Part of a small language model's weights: 167M tokens.
Each number is 200 + 20 x the weight over its row's rms, rounded and kept within 0 to 999. Layers, rows and columns count from 0. The size before them is the row's rms in percent of the matrix's.

# gate: layer 9 MLP gate, 320x128, rms 0.0894, rows 12-29, columns 0-127
# up: layer 9 MLP up, 320x128, rms 0.0858, rows 12-29, columns 0-127
# down: layer 9 MLP down (transposed), 320x128, rms 0.119, rows 12-29, columns 0-127
gate12,104,171,196,226,177,224,202,205,176,183,163,209,199,184,185,206,148,204,169,205,198,201,187,193,192,176,189,176,192,185,187,164,179,155,186,239,196,212,180,189,213,195,185,172,211,214,195,246,176,223,201,181,183,222,223,212,157,185,167,222,192,199,232,202,177,208,219,175,177,203,185,181,194,192,211,227,177,185,201,237,209,223,191,183,178,179,199,250,189,192,201,218,200,216,218,210,220,230,212,204,190,181,167,205,189,208,183,231,213,241,174,199,213,202,216,195,221,191,207,217,204,163,194,162,200,194,201,203,198
up12,098,199,161,216,190,201,210,199,163,220,196,185,218,171,226,237,195,190,164,169,152,211,226,186,234,172,202,231,209,187,198,212,193,196,175,203,208,194,219,196,210,157,205,199,187,207,189,180,203,199,226,180,253,200,188,182,192,174,185,184,203,261,190,190,206,199,205,238,208,189,214,193,255,202,214,183,214,243,196,201,186,198,214,224,167,221,204,203,188,214,204,199,198,174,196,223,183,211,201,194,214,190,209,219,186,198,199,184,191,173,204,221,204,182,194,230,171,224,208,219,226,179,214,166,193,198,220,227,189
down12,101,182,179,194,199,194,208,194,202,186,225,175,231,222,198,177,204,183,192,203,216,152,194,202,176,207,230,226,186,180,208,204,192,186,197,196,210,214,237,206,211,203,225,212,255,210,180,178,232,217,224,219,184,244,180,206,212,213,220,183,237,227,211,189,205,224,191,231,164,226,162,183,185,175,210,207,186,247,223,176,213,216,191,236,218,160,213,171,184,196,215,184,219,196,195,202,180,191,190,212,190,217,190,222,200,224,210,192,199,192,207,216,192,162,230,174,155,224,179,212,197,203,185,200,192,216,189,220,201
gate13,104,218,205,192,164,195,174,185,205,194,183,214,211,162,190,211,169,198,212,186,206,157,188,210,205,194,154,203,161,227,166,212,196,187,219,162,197,216,175,197,215,198,198,186,206,160,173,160,217,196,239,160,229,201,215,222,225,171,188,202,226,183,217,206,203,191,219,239,188,242,183,188,195,212,196,226,199,193,168,183,188,183,199,214,196,189,177,229,239,211,182,197,169,215,196,206,197,188,231,187,220,204,214,200,174,193,183,192,221,183,199,216,203,217,199,197,194,178,218,204,165,204,220,244,204,187,199,203,168
up13,104,179,182,207,216,180,210,199,196,211,194,197,171,191,195,205,156,195,200,203,230,171,163,174,226,229,175,195,198,206,206,222,213,163,212,226,234,187,204,208,207,183,216,166,201,193,170,162,171,206,202,190,201,187,186,209,202,220,205,183,209,209,166,176,217,194,223,211,171,166,204,179,173,185,208,218,204,163,216,228,189,143,235,216,160,204,214,212,186,169,214,180,217,215,191,205,181,188,238,226,217,231,203,210,196,167,173,206,241,207,206,221,229,196,226,203,212,194,205,221,204,220,179,205,187,187,196,184,205
down13,106,202,209,200,207,200,196,178,186,192,179,214,184,175,183,202,186,186,192,202,198,188,172,211,172,204,193,173,212,196,245,202,216,175,186,181,191,207,182,220,222,202,213,190,187,216,213,146,189,213,187,155,186,179,228,188,191,163,195,226,172,184,202,201,211,210,217,178,195,213,208,181,201,222,214,214,183,186,217,228,170,160,194,177,156,200,173,209,176,233,212,173,248,194,194,177,209,170,203,202,209,183,161,235,191,161,227,207,224,197,211,203,222,192,210,239,171,203,181,249,192,187,178,187,195,206,202,189,214
gate14,098,241,184,212,182,212,190,197,251,188,174,181,202,191,190,162,205,165,199,191,195,188,176,174,232,223,214,188,208,225,173,203,214,220,186,214,210,225,201,208,201,189,212,196,195,198,204,215,183,191,187,213,194,178,236,215,195,196,183,229,227,189,212,216,158,206,177,205,187,194,197,212,175,203,206,204,211,203,219,215,198,213,185,224,204,218,202,187,216,172,195,226,189,150,202,202,221,186,193,236,209,208,223,190,209,198,207,208,224,178,173,203,205,145,211,217,145,242,226,216,205,206,176,193,229,250,166,181,209
up14,097,210,207,225,202,194,225,211,180,212,210,186,170,201,211,219,207,219,190,204,227,200,197,204,195,211,186,210,184,188,204,191,237,205,194,214,176,215,188,205,197,197,182,204,193,198,227,253,210,250,210,190,190,216,179,213,190,207,217,221,162,255,197,179,178,199,202,204,176,148,209,221,220,217,192,194,208,230,186,238,188,238,228,208,176,200,189,189,225,202,164,171,212,193,230,206,214,221,197,205,217,186,166,216,189,170,212,190,213,223,208,199,231,240,168,190,217,216,224,214,200,191,172,230,194,166,201,222,232
down14,101,145,178,171,188,200,204,203,196,211,221,212,200,175,181,191,201,193,183,240,183,184,193,187,208,222,226,234,196,174,181,230,177,192,224,217,213,207,220,188,191,224,190,203,154,193,222,218,183,203,223,231,220,193,223,175,206,190,200,192,222,180,227,211,200,203,207,226,200,188,172,189,186,257,197,203,189,183,233,210,219,205,201,185,199,203,199,200,224,177,204,187,226,201,172,170,150,187,193,234,160,186,189,189,211,194,190,197,211,192,188,192,183,145,211,190,211,216,210,178,204,168,210,189,171,174,174,217,222
gate15,095,189,196,210,177,219,247,178,217,190,217,166,162,171,202,157,209,225,184,209,193,187,175,181,207,157,210,246,210,216,238,240,160,212,219,214,219,199,180,209,186,181,196,170,199,194,181,191,175,188,206,209,197,195,202,158,195,218,173,191,205,179,184,185,196,189,211,192,176,217,226,200,171,185,220,210,194,218,196,220,199,213,201,184,207,198,216,193,163,226,186,170,224,205,187,218,199,213,160,222,214,187,217,189,192,191,180,168,198,215,217,253,194,221,223,218,204,225,205,197,209,197,194,189,175,185,191,237,215
up15,099,185,210,206,194,220,211,228,185,201,215,185,207,183,205,229,174,195,206,164,187,201,201,199,194,194,195,232,199,209,193,155,164,194,166,214,187,233,183,158,204,187,186,203,207,219,183,194,184,198,224,201,195,179,197,198,172,238,182,177,189,204,199,177,209,151,194,255,213,225,243,208,251,210,183,191,205,209,192,188,193,186,215,217,191,197,212,223,197,200,204,218,190,176,186,213,178,222,205,198,224,186,189,178,208,201,236,181,214,184,179,195,187,200,179,182,166,249,193,227,189,187,212,193,203,137,208,220,181
down15,099,185,182,203,210,177,197,167,189,218,201,184,171,200,163,200,198,223,179,229,194,216,180,192,205,175,188,172,191,170,231,213,200,196,228,238,222,184,240,177,218,225,175,204,161,196,184,218,175,213,197,209,150,189,206,229,183,218,197,201,221,174,204,200,194,192,224,189,186,195,179,181,222,203,184,223,213,149,233,173,225,219,216,213,174,216,195,197,186,182,215,196,248,176,230,199,152,210,199,233,221,217,193,186,185,192,162,199,227,201,212,205,203,214,215,180,189,217,192,211,206,184,219,205,219,196,210,180,197
gate16,103,183,243,214,222,207,197,213,218,171,182,180,185,200,193,196,163,190,237,202,194,174,176,210,204,222,208,181,177,205,180,227,199,210,179,207,206,227,227,184,202,177,196,246,181,246,207,204,164,201,167,223,191,191,163,201,202,202,200,205,189,219,181,221,207,206,175,244,200,221,187,194,185,218,213,215,202,155,196,142,199,215,202,210,205,188,217,202,211,192,214,210,201,203,188,173,231,181,188,218,192,182,201,182,175,201,197,202,206,155,162,230,195,189,199,183,212,214,213,226,214,194,176,203,254,198,192,206,231
up16,105,198,181,176,211,183,193,212,184,223,190,228,172,200,200,180,221,195,187,181,197,195,212,208,159,212,180,168,144,233,220,176,225,215,174,175,220,222,227,219,191,202,205,186,219,199,218,197,202,202,235,214,196,192,232,189,196,188,190,218,182,164,200,191,186,191,228,178,220,206,179,204,200,172,175,198,217,202,210,200,176,213,184,189,183,222,252,206,194,217,237,192,202,174,207,168,194,197,202,204,173,243,173,217,207,189,240,231,207,244,223,190,194,182,183,189,181,199,173,185,201,204,177,239,227,218,198,186,214
down16,108,229,188,200,221,175,246,180,215,213,197,202,215,230,242,178,193,191,215,201,186,183,179,210,200,200,194,204,204,211,213,244,211,194,204,202,211,175,213,194,214,193,186,200,191,229,198,221,187,233,178,241,190,210,186,201,224,186,140,166,173,206,184,174,201,193,187,229,235,165,188,216,206,203,210,226,211,165,193,192,204,212,196,212,203,221,211,195,213,208,181,221,163,190,199,202,175,192,172,206,207,218,186,161,233,208,241,191,211,188,195,218,213,200,222,195,176,176,182,212,210,199,202,175,216,171,161,149,214
gate17,094,212,204,180,189,177,214,158,236,201,199,182,177,212,172,199,179,210,206,190,201,220,188,198,203,219,185,175,221,203,188,219,212,206,192,166,185,239,193,154,194,199,178,190,190,181,205,200,199,223,222,206,195,214,175,173,171,184,174,246,202,225,204,178,203,211,228,180,202,211,161,185,201,212,167,222,201,172,167,234,201,191,219,169,191,196,187,188,215,186,199,208,168,187,215,174,178,183,195,197,201,197,191,226,173,180,190,207,186,190,220,251,253,227,212,202,195,209,179,164,219,201,183,198,166,170,204,221,181
up17,106,221,223,205,180,195,173,199,219,190,183,219,225,200,175,217,205,179,194,215,186,214,214,261,182,196,200,236,206,189,174,200,187,196,197,181,198,234,215,181,199,194,153,229,209,207,195,232,207,223,176,215,222,241,204,209,228,218,170,207,192,184,185,222,186,203,199,207,205,233,211,215,211,202,179,197,189,169,179,184,167,198,165,205,183,224,188,174,237,190,216,191,179,195,213,209,168,222,230,150,205,145,197,210,231,193,204,198,205,188,214,191,207,198,175,201,168,203,223,191,184,220,234,191,231,187,197,201,178
down17,102,216,206,225,215,234,182,206,182,196,209,187,206,193,197,186,224,216,170,178,198,226,215,219,214,205,223,199,188,197,180,226,216,210,204,204,193,189,243,203,195,182,195,219,178,184,162,218,248,161,208,179,239,226,242,221,253,209,230,210,211,192,208,210,184,207,177,222,207,207,210,192,196,194,216,182,198,223,171,195,160,164,171,184,202,199,224,201,232,192,205,170,188,191,192,227,196,220,202,196,236,179,196,179,200,215,194,200,183,212,210,179,214,229,216,204,194,207,231,194,153,228,226,192,217,190,225,186,167
gate18,110,184,205,201,177,221,202,177,175,167,185,170,222,173,200,179,204,201,182,191,162,195,150,241,180,193,209,215,195,204,224,198,183,220,211,199,197,196,212,203,230,169,222,215,209,190,176,179,172,209,185,216,181,203,176,216,207,239,199,193,180,193,180,219,197,227,180,216,190,179,184,198,201,204,178,194,203,220,233,165,220,224,195,191,226,213,144,211,187,189,162,188,209,224,175,191,191,194,188,214,170,177,234,188,217,221,174,206,220,195,207,263,169,197,202,179,208,197,183,221,188,187,216,219,209,217,206,186,178
up18,098,201,190,203,198,214,203,205,219,202,209,220,185,199,229,197,191,197,216,176,223,199,212,190,222,212,166,203,178,201,167,186,152,168,198,201,230,209,191,249,171,236,183,172,202,191,182,196,190,202,217,169,214,181,199,188,209,238,214,169,201,190,202,240,220,228,235,199,191,220,173,196,214,188,225,235,209,214,193,219,194,172,204,192,175,209,261,191,191,207,222,212,215,180,217,196,179,244,206,213,176,204,180,216,197,203,178,183,202,193,213,154,254,180,222,209,204,201,217,225,210,193,190,225,192,186,220,201,210
down18,099,161,195,205,193,204,207,206,233,193,209,203,212,199,207,204,166,184,221,220,203,186,186,248,229,207,190,206,162,207,234,228,218,201,219,203,180,201,217,214,200,198,184,189,184,211,193,212,164,234,196,225,194,223,200,180,227,252,195,183,177,223,197,217,215,203,177,205,172,209,180,202,145,223,202,201,192,204,209,219,229,186,223,177,224,193,160,217,203,194,180,186,200,242,209,179,167,184,211,192,190,185,219,188,227,200,170,174,203,215,177,224,186,180,195,167,209,230,180,213,215,209,233,211,163,190,222,217,191
gate19,091,178,187,163,164,187,206,195,218,208,208,193,217,198,227,195,200,182,181,199,196,149,210,182,173,194,190,203,222,198,168,217,227,227,213,200,213,233,200,192,216,207,220,205,222,209,186,211,172,212,223,185,204,182,206,223,152,267,203,213,222,205,207,197,180,184,233,197,195,192,213,208,190,183,231,192,219,241,198,166,185,228,195,214,189,176,178,168,196,207,202,184,166,183,191,167,220,187,225,218,175,187,213,197,196,192,180,188,187,217,212,188,252,222,193,206,204,193,208,195,205,198,233,199,193,165,174,160,210
up19,100,212,201,219,208,206,220,204,185,181,202,184,210,199,194,220,198,180,210,204,145,239,205,180,176,213,220,182,193,190,182,194,204,212,196,207,190,202,209,214,180,209,180,211,212,187,213,216,212,192,198,225,233,213,178,183,232,170,196,166,195,196,176,224,185,205,150,213,216,219,184,201,170,223,153,236,180,158,203,215,187,179,211,209,203,168,229,231,222,180,199,218,203,184,202,186,200,143,185,209,201,211,227,232,186,184,237,212,204,215,168,202,159,178,214,208,216,204,204,230,215,225,213,194,189,217,178,234,214
down19,103,201,176,172,201,179,211,193,213,188,208,191,169,176,216,205,233,178,196,186,190,190,196,172,212,221,199,183,221,164,162,199,193,184,214,185,200,203,173,196,177,235,190,209,188,191,217,237,195,177,225,229,187,183,172,196,201,186,226,188,210,210,177,200,195,213,181,217,187,204,189,202,179,204,176,199,190,173,220,177,161,216,216,194,184,175,240,244,221,207,185,220,193,199,206,186,196,188,218,224,152,187,218,240,229,179,208,254,189,224,177,209,203,189,210,234,222,214,185,216,227,191,222,216,174,159,182,215,204
gate20,098,204,244,206,207,197,193,208,247,216,200,201,196,180,183,179,205,184,189,206,219,178,170,219,189,211,203,205,173,232,235,190,201,210,188,204,224,226,208,191,198,188,230,201,202,235,206,197,196,229,211,220,191,218,241,231,201,221,187,214,189,210,196,182,226,206,185,228,232,180,182,175,183,236,216,190,247,220,176,203,203,227,199,191,192,209,193,192,196,248,211,207,205,229,169,188,205,157,218,200,169,177,213,228,221,177,203,188,217,229,197,189,201,208,190,203,211,209,192,162,219,210,249,242,227,204,226,208,199
up20,100,179,226,229,195,216,214,177,178,205,228,174,186,217,176,231,174,222,206,178,190,189,226,184,192,175,200,204,251,174,176,161,187,147,216,173,184,211,171,189,194,204,202,191,235,211,176,215,175,216,238,201,178,203,216,203,178,190,209,159,172,215,194,210,200,174,205,194,188,169,200,228,226,188,216,169,190,172,210,169,161,198,202,192,201,241,225,213,219,191,177,181,184,200,231,182,194,195,193,185,208,202,197,202,215,181,168,168,226,187,174,195,181,210,205,230,209,209,197,201,176,200,200,196,202,217,208,219,195
down20,096,189,188,165,184,208,200,211,156,190,188,225,214,194,191,204,171,201,229,208,194,210,166,210,210,215,219,218,238,200,200,228,209,244,211,255,215,216,227,191,190,181,205,173,183,176,191,186,213,182,201,194,206,196,208,214,200,172,188,202,188,200,214,220,187,211,195,198,213,233,205,224,187,220,179,194,224,208,165,187,199,166,196,190,194,203,203,207,180,181,228,205,193,192,179,203,223,194,184,218,208,182,178,225,201,239,208,161,162,206,168,189,221,216,145,223,222,211,167,225,222,223,169,186,162,192,231,214,195
gate21,108,179,206,207,203,220,197,186,191,199,200,170,189,218,232,180,171,189,193,191,195,176,227,231,178,204,203,221,178,201,196,167,177,197,214,210,182,195,217,215,194,237,225,195,173,208,227,183,193,203,185,202,235,194,149,178,180,218,202,209,204,181,204,181,228,226,195,167,235,199,202,232,178,224,207,222,182,172,206,192,185,224,161,201,202,177,211,215,205,179,229,178,172,238,238,164,209,183,207,201,168,213,206,186,197,212,204,237,237,182,172,204,210,187,219,186,194,204,225,175,200,215,191,158,214,230,227,200,195
up21,103,196,213,219,215,185,180,189,220,215,172,209,211,175,201,206,205,215,197,195,195,170,178,206,208,211,193,186,194,211,222,215,181,170,216,169,202,187,182,192,188,220,216,211,224,178,195,145,208,191,220,207,200,250,196,207,196,186,205,189,211,209,206,207,220,245,195,161,195,176,179,198,220,231,187,213,196,206,197,220,161,170,216,193,201,216,218,157,160,225,186,224,202,214,212,224,194,199,189,182,176,213,166,183,194,194,197,211,226,197,225,171,204,234,219,209,196,151,199,222,191,222,193,265,197,189,161,202,206
down21,110,235,212,217,221,203,199,231,217,195,151,209,234,184,182,220,217,226,209,210,210,202,220,162,192,190,233,192,193,213,223,213,202,186,204,178,191,199,200,215,225,211,194,213,197,187,173,217,186,195,150,175,195,228,193,216,190,184,218,186,188,193,197,191,210,191,216,202,197,217,187,187,231,214,230,218,196,227,206,222,197,196,207,196,195,195,228,197,244,212,177,229,208,218,216,223,229,204,219,164,184,218,182,183,202,161,192,158,225,228,224,210,147,216,203,216,212,157,186,204,210,198,205,245,183,222,178,190,174
gate22,104,235,221,251,193,218,185,206,202,212,198,206,228,211,172,227,182,208,207,194,177,232,196,196,192,183,168,193,205,170,207,206,167,183,212,174,210,230,156,163,247,171,186,164,185,170,223,214,198,192,227,196,205,214,190,212,186,181,192,185,206,191,214,197,209,240,214,238,205,206,231,188,181,197,188,228,190,195,208,196,221,240,196,197,209,249,235,205,200,183,198,199,224,236,201,202,194,190,198,181,229,209,173,197,203,190,186,226,198,174,207,223,175,161,226,196,184,198,198,187,188,187,222,171,183,212,204,197,186
up22,096,194,175,194,206,176,215,193,209,170,185,216,217,249,183,202,186,225,211,202,214,217,224,182,188,199,165,201,173,184,213,195,194,173,185,163,231,192,228,220,185,196,188,166,198,207,195,215,182,178,162,157,214,238,196,217,232,197,218,185,213,169,207,235,177,209,187,178,165,197,225,207,199,199,204,162,199,230,226,204,215,192,212,175,190,223,188,199,195,226,211,176,189,162,204,228,185,184,212,222,171,232,204,228,202,203,232,180,215,205,198,216,160,195,152,212,190,174,177,195,208,204,193,205,190,209,211,216,219
down22,107,174,195,187,233,252,208,178,213,209,206,202,221,191,186,228,187,211,201,234,181,156,180,218,234,214,215,173,182,195,172,201,213,216,225,183,187,171,195,196,174,206,198,221,150,206,233,159,201,214,207,202,189,187,226,225,213,158,196,198,186,195,200,185,170,179,186,200,190,182,231,176,216,212,181,214,224,196,197,216,195,208,215,198,216,181,234,189,227,212,189,235,200,229,187,191,207,209,200,239,148,192,197,221,206,179,194,235,194,222,208,199,224,226,199,189,188,183,213,227,216,198,197,214,199,192,162,204,216
gate23,095,209,220,188,203,209,191,176,207,240,185,194,215,197,188,193,249,179,212,191,223,153,209,177,200,178,216,198,200,190,167,187,220,216,182,203,228,175,186,178,191,174,206,186,196,175,196,189,219,202,227,204,227,174,211,174,228,178,200,202,207,208,217,224,230,174,202,213,192,206,185,216,199,223,176,182,189,205,176,197,185,223,216,228,177,231,201,209,206,207,214,215,207,226,174,174,235,182,223,175,173,189,207,203,210,191,217,238,245,183,172,163,215,162,239,235,226,198,204,218,236,189,199,175,203,195,228,202,194
up23,098,224,192,227,181,205,219,184,211,183,209,185,187,194,194,195,205,213,203,178,201,228,180,211,199,204,197,205,196,178,209,220,197,194,203,222,181,241,220,189,227,181,197,244,218,175,212,198,198,209,197,213,200,177,203,217,197,214,181,204,186,210,228,180,217,218,211,158,197,225,217,185,176,213,175,231,205,219,192,239,211,187,230,193,258,198,208,180,211,186,261,151,225,221,194,151,174,205,193,174,190,170,186,207,179,240,158,207,212,182,193,208,212,189,198,207,227,207,201,200,227,206,215,201,212,231,234,209,211
down23,098,204,184,177,202,190,177,212,179,167,213,176,226,225,185,201,206,177,168,179,198,183,230,167,183,177,166,172,201,188,214,217,207,185,221,191,190,218,177,215,195,193,183,203,191,240,164,195,200,199,182,185,193,212,194,185,184,188,152,167,187,233,196,194,188,171,193,183,180,185,153,196,208,220,203,229,173,185,227,197,184,190,165,196,173,203,165,217,239,206,199,260,209,192,205,202,213,196,204,201,151,232,204,199,187,196,229,189,208,228,181,169,211,212,206,202,182,183,206,191,201,195,218,179,233,196,223,194,206
gate24,100,171,217,190,205,206,203,183,203,159,197,206,221,186,223,183,213,172,233,222,187,223,216,184,206,194,214,211,168,211,203,188,214,191,207,187,207,240,193,216,199,163,207,212,177,201,221,224,193,145,191,190,184,215,217,223,188,185,204,186,195,225,209,178,220,182,206,223,160,224,193,191,208,208,208,196,177,216,208,232,173,184,189,175,197,188,194,161,209,180,177,231,205,157,203,201,231,216,219,223,226,172,223,210,176,173,199,193,186,235,174,186,188,219,253,187,191,177,235,201,207,179,202,183,232,212,216,222,188
up24,104,202,184,188,217,216,224,224,197,187,220,186,165,238,217,224,212,181,225,168,190,215,189,194,194,186,209,210,167,232,201,202,181,207,162,210,152,210,203,212,196,225,237,180,170,198,192,201,217,189,204,219,167,198,222,206,173,204,213,206,192,238,207,204,181,163,217,215,209,188,199,192,210,183,209,183,187,172,231,174,152,173,172,191,191,201,226,191,204,245,199,166,203,172,248,213,173,228,180,234,182,214,181,209,204,216,197,196,190,171,200,214,239,191,201,189,185,197,190,205,176,203,208,218,193,201,175,185,184
down24,102,228,174,203,224,147,207,223,188,201,181,205,203,228,182,171,224,223,193,194,218,186,226,198,191,168,191,165,222,213,194,211,201,193,174,206,206,180,218,217,177,201,181,197,223,213,176,230,213,183,202,177,224,190,211,193,189,181,186,218,198,178,183,212,186,181,194,220,210,227,216,187,183,201,212,172,206,194,195,182,209,176,217,190,218,240,246,171,185,188,211,225,172,187,212,216,206,178,188,202,187,214,179,219,181,173,188,185,214,230,197,174,180,229,201,223,252,219,180,211,191,168,170,168,215,176,178,245,186
gate25,093,233,185,182,188,197,223,230,219,217,202,192,203,214,220,189,205,196,209,185,233,234,205,165,198,176,210,189,212,195,214,235,231,232,195,166,172,206,211,190,205,191,211,181,176,207,177,191,184,190,177,191,165,206,204,209,147,197,200,203,200,204,222,178,168,190,193,190,181,210,141,217,198,211,199,230,198,185,228,192,223,187,170,192,213,213,190,196,209,196,194,221,206,206,249,146,199,193,153,207,168,188,162,235,184,221,218,200,197,181,196,204,192,210,206,200,222,230,178,189,193,219,196,167,178,216,195,182,188
up25,098,220,186,166,186,222,185,237,180,217,224,211,228,232,176,200,176,203,214,191,187,183,218,196,237,222,220,234,209,225,215,185,238,221,209,212,183,211,219,224,183,211,187,179,183,206,217,195,199,239,229,201,214,214,213,199,172,219,197,168,187,224,224,195,191,182,194,204,203,185,248,229,224,195,215,221,206,210,189,196,180,176,202,180,184,194,213,200,214,220,178,175,222,227,240,192,178,175,175,171,204,172,168,199,192,185,218,198,201,198,198,193,210,171,186,173,183,180,179,248,178,170,225,198,212,174,178,197,201
down25,103,234,190,188,184,211,177,203,218,211,214,211,196,207,172,233,192,170,238,170,187,203,182,212,169,219,192,206,181,226,197,214,243,188,209,182,187,222,222,200,140,202,221,169,229,209,218,208,191,215,221,176,196,211,220,191,221,227,205,211,198,204,185,189,183,192,200,210,186,181,215,199,160,194,238,215,208,220,199,211,212,179,186,190,209,162,265,220,217,223,208,210,195,210,218,185,201,213,169,177,207,152,181,225,202,209,202,176,211,196,189,186,196,171,185,215,195,208,186,194,204,151,210,181,235,179,206,206,205
gate26,093,227,194,216,199,249,166,221,188,214,215,184,173,195,190,188,205,204,245,186,200,196,208,207,213,239,193,221,219,219,224,223,202,208,200,229,180,199,168,203,208,210,200,169,223,248,209,179,234,209,202,223,189,174,240,197,181,188,196,192,194,199,228,179,177,189,207,195,188,207,204,203,233,207,220,194,221,182,198,223,165,191,214,165,234,202,162,181,207,197,249,188,176,182,220,208,196,201,185,210,218,223,198,222,207,190,216,205,189,228,180,178,199,198,232,221,216,209,186,182,159,186,201,204,212,252,200,221,215
up26,092,188,192,216,180,215,207,198,220,175,231,228,200,218,193,193,207,182,202,203,201,179,187,183,215,198,233,163,226,178,184,212,162,166,197,202,227,202,191,224,164,223,202,228,209,152,165,213,234,226,195,206,186,222,246,174,199,185,198,168,183,202,220,188,207,190,228,217,192,177,211,182,200,166,199,242,183,175,222,196,194,207,223,214,231,193,197,194,191,182,220,198,241,198,231,171,187,191,203,206,220,222,188,223,219,207,194,201,204,191,195,194,216,194,176,184,188,149,184,190,186,202,171,190,181,225,169,204,169
down26,095,186,199,176,208,222,214,231,172,224,185,197,190,220,199,211,188,201,228,192,226,223,213,209,196,188,190,236,200,230,186,186,197,221,172,219,134,157,215,211,217,163,225,184,225,227,200,189,188,177,199,205,174,187,191,196,200,215,228,173,226,203,219,204,223,189,231,176,188,225,147,251,185,176,216,211,196,207,206,202,186,230,215,184,180,200,202,184,216,192,184,186,202,214,202,246,201,211,222,190,223,212,215,215,201,191,195,186,194,208,173,215,226,174,205,210,194,220,208,199,213,198,183,199,212,160,234,180,222
gate27,109,176,155,193,201,211,204,181,232,191,192,175,162,168,182,187,199,190,195,203,206,217,195,197,166,221,208,191,189,193,214,223,206,187,181,214,205,185,173,243,206,173,194,202,239,227,192,209,191,192,189,209,222,188,219,199,229,196,205,206,228,214,183,185,174,231,209,184,247,188,216,188,208,181,210,191,207,225,222,162,202,232,241,186,182,184,192,197,199,206,174,219,203,217,183,187,234,182,232,170,182,192,195,174,188,179,217,201,194,167,173,187,221,183,210,241,152,203,197,252,192,195,216,198,205,196,199,228,186
up27,099,167,199,185,222,207,226,245,198,207,190,197,202,197,202,232,185,204,221,216,200,203,192,194,186,188,209,199,235,164,217,181,214,232,211,209,196,194,214,218,169,221,198,177,195,171,185,178,190,203,206,188,212,199,208,212,170,152,182,177,215,188,197,208,160,221,209,200,156,192,196,199,207,235,233,204,195,222,239,177,186,220,147,217,224,202,197,164,165,194,203,185,199,189,225,218,182,165,170,200,191,198,201,170,239,197,225,190,228,192,181,214,213,195,169,189,212,236,222,217,178,200,220,216,225,209,213,186,183
down27,100,177,179,214,176,211,166,188,160,167,200,208,217,179,188,185,212,178,198,168,188,176,218,207,212,166,167,180,205,213,209,158,177,193,194,203,231,207,228,158,173,246,195,209,210,204,209,204,215,200,229,202,229,232,188,234,219,199,178,240,221,222,200,212,188,239,202,173,192,208,200,217,160,240,201,205,199,194,201,189,202,198,183,217,199,237,219,203,216,196,177,193,200,195,205,220,219,228,207,188,205,202,186,161,193,213,231,235,195,171,212,198,224,177,203,201,211,189,185,177,171,173,219,218,195,175,193,204,210
gate28,098,221,216,216,197,165,191,192,155,229,177,200,191,163,228,186,189,218,241,217,215,223,199,196,157,204,197,181,209,238,220,196,160,197,189,172,185,202,158,199,168,177,177,186,214,220,199,197,238,216,216,214,210,221,198,171,181,226,178,186,205,212,209,217,191,208,188,197,223,174,253,196,203,196,198,191,189,177,204,216,195,200,207,191,219,201,209,238,206,216,199,184,184,188,205,163,227,167,206,207,189,176,174,204,184,200,209,205,212,181,185,186,193,227,244,171,218,204,187,209,177,192,249,194,172,184,193,208,189
up28,104,220,151,198,186,195,192,188,220,211,181,206,215,201,198,201,165,175,217,185,191,212,225,182,203,228,200,214,188,194,168,208,197,201,198,168,176,178,197,229,201,198,192,238,209,232,207,195,214,184,222,197,218,193,257,228,208,219,208,237,248,196,199,181,171,199,212,205,207,197,222,196,202,152,254,206,223,193,171,196,175,192,200,197,217,149,188,181,180,190,210,190,196,191,186,177,196,197,179,213,198,187,168,228,204,178,191,207,204,214,208,229,171,243,223,227,177,190,212,204,193,222,188,175,218,204,200,213,172
down28,105,231,164,220,222,203,219,209,199,275,197,198,203,216,230,193,197,179,224,198,179,259,193,228,220,217,196,174,204,187,199,223,157,183,185,165,188,228,152,247,225,172,196,204,181,188,209,212,198,203,215,168,184,194,238,199,192,209,190,213,225,229,186,182,187,203,182,169,183,210,211,205,207,174,207,202,192,198,188,201,176,197,215,164,193,197,215,191,195,209,168,226,184,199,184,188,225,202,180,203,194,218,217,199,204,205,211,194,190,180,197,177,183,192,215,246,181,218,202,196,194,180,192,175,223,209,204,207,203
gate29,098,207,184,167,189,186,231,147,179,180,217,202,191,203,190,201,163,179,229,183,221,166,195,214,225,162,195,211,234,197,207,182,202,176,196,208,201,205,186,239,209,188,193,147,230,202,235,157,194,217,204,179,202,212,240,209,187,199,211,210,214,204,203,215,205,149,199,173,195,216,197,207,168,177,191,207,198,200,190,205,192,215,184,197,213,210,212,182,222,216,207,202,202,218,214,184,213,222,219,192,224,188,163,213,226,208,237,209,214,206,230,187,220,185,191,216,192,213,232,184,183,169,154,202,236,172,207,194,213
up29,091,193,167,211,233,225,212,207,184,199,212,180,193,215,220,227,193,174,223,203,229,174,164,180,195,202,176,173,203,205,207,253,196,232,223,191,182,194,202,203,190,222,188,199,166,168,174,220,235,209,168,185,198,201,198,207,208,205,226,202,155,235,189,215,205,172,219,208,177,197,189,184,199,195,208,226,166,159,184,206,192,182,232,214,195,187,179,210,199,194,186,221,165,206,177,216,175,183,178,201,199,208,196,174,244,228,185,197,189,218,221,238,226,224,181,175,184,201,197,206,196,216,227,182,183,215,215,219,173
down29,096,201,169,181,205,220,210,223,208,196,233,244,172,205,181,176,157,245,197,174,175,212,208,196,177,184,192,208,205,173,187,210,197,215,213,232,180,184,199,204,203,169,237,199,178,171,207,208,187,197,184,173,200,204,201,204,197,233,203,198,214,228,170,164,206,212,223,210,214,194,202,187,189,195,212,183,209,182,202,194,222,150,183,195,216,232,192,200,154,188,205,190,213,189,236,248,202,200,215,227,203,202,210,181,234,185,200,217,223,207,215,186,201,227,181,243,205,186,212,198,162,178,194,209,211,191,153,187,190